Each number is 500 + 25 x the weight over its row's rms, rounded and kept within 0 to 999. Layers, rows and columns count from 0. Numbers have three digits each. The size before them is the row's rms in percent of the matrix's.

# layer 10 attention query, 64x64, rms 0.0898, rows 51-63, columns 0-63
074:492519495508499474505537518509538499482508493481521530435487493484514471523525473505455540524506490499509470460444523521532493461469464452507536508479519506504523471526498468512523489511511465
068:481489520515520516509516502522536476501482522487493480527548491498555480495499527513562503499492515501520490490546466499476453490523543511482521487533506493510513453488486518417529511502497486
063:493470508500497520476546468511541530528486538500474532493514523518529551496508539476543502505500478491502476510551486531472527486484520542533473469513487510505484526506433510500490514527523505
077:470518489491521491511496567518520459532500532472554532485522470496478499527498483498473494503512500505504459530458541522516524470509468474484530519510513487443505515458482482515524506508524528
064:492519496501496503539456554489472463538498493485515509488487531501491463486500487495453505491494492512446494502456508476515497438494469482485547457507512502483527515482483477562522524510503518
085:502502531500474484473490524483559522489463464498555493478521551448460499466514506486511504483475463523502498480495460535480528496507489510480492501553487504455503526509473503521491504509531529
075:518477539520516499476478511501452501505500512529467492537529531517534495517495509506510479468488483484482521498531443479488491498481546550543457447521535511479491490500494535467501498470535501
056:474496486505519456484494503483504497481547515495536549502551492484484495509496459536547525490525486503456505503475541484498535493458495553468537493520502556496511509508488490513507466517516529
086:495541518486497538502494488524500519529476512541414468534490533562531505473482519470478501480462513480499506506517481485483487463515484489510512472477505490552491497474480492476505512486474476
064:513515489521478466495519468473483521461511482509544502472465511476526510554515481502498515502504470518502514521447513506532535500423502505502500496487546502516514480537532505524500502464514450
070:510498471458523513487446473532456524502523500559475532480484506503533520530497534531466535503483521494506501446477524473534475486513494515525517505498508542535498486527518481498531475526513494
085:520485457489542500489500476518499514496531460502533489463473456559509518465488481525494493505517530530511496497518521544540536542503470516525514523464514470546527502482508463499486484506474506
090:512526544487532506488502430487468516508492482532463463517532536514525498464522499488512555507481509478507527499547489463459480495508533508479481502505480501538499479513480539456512478500506486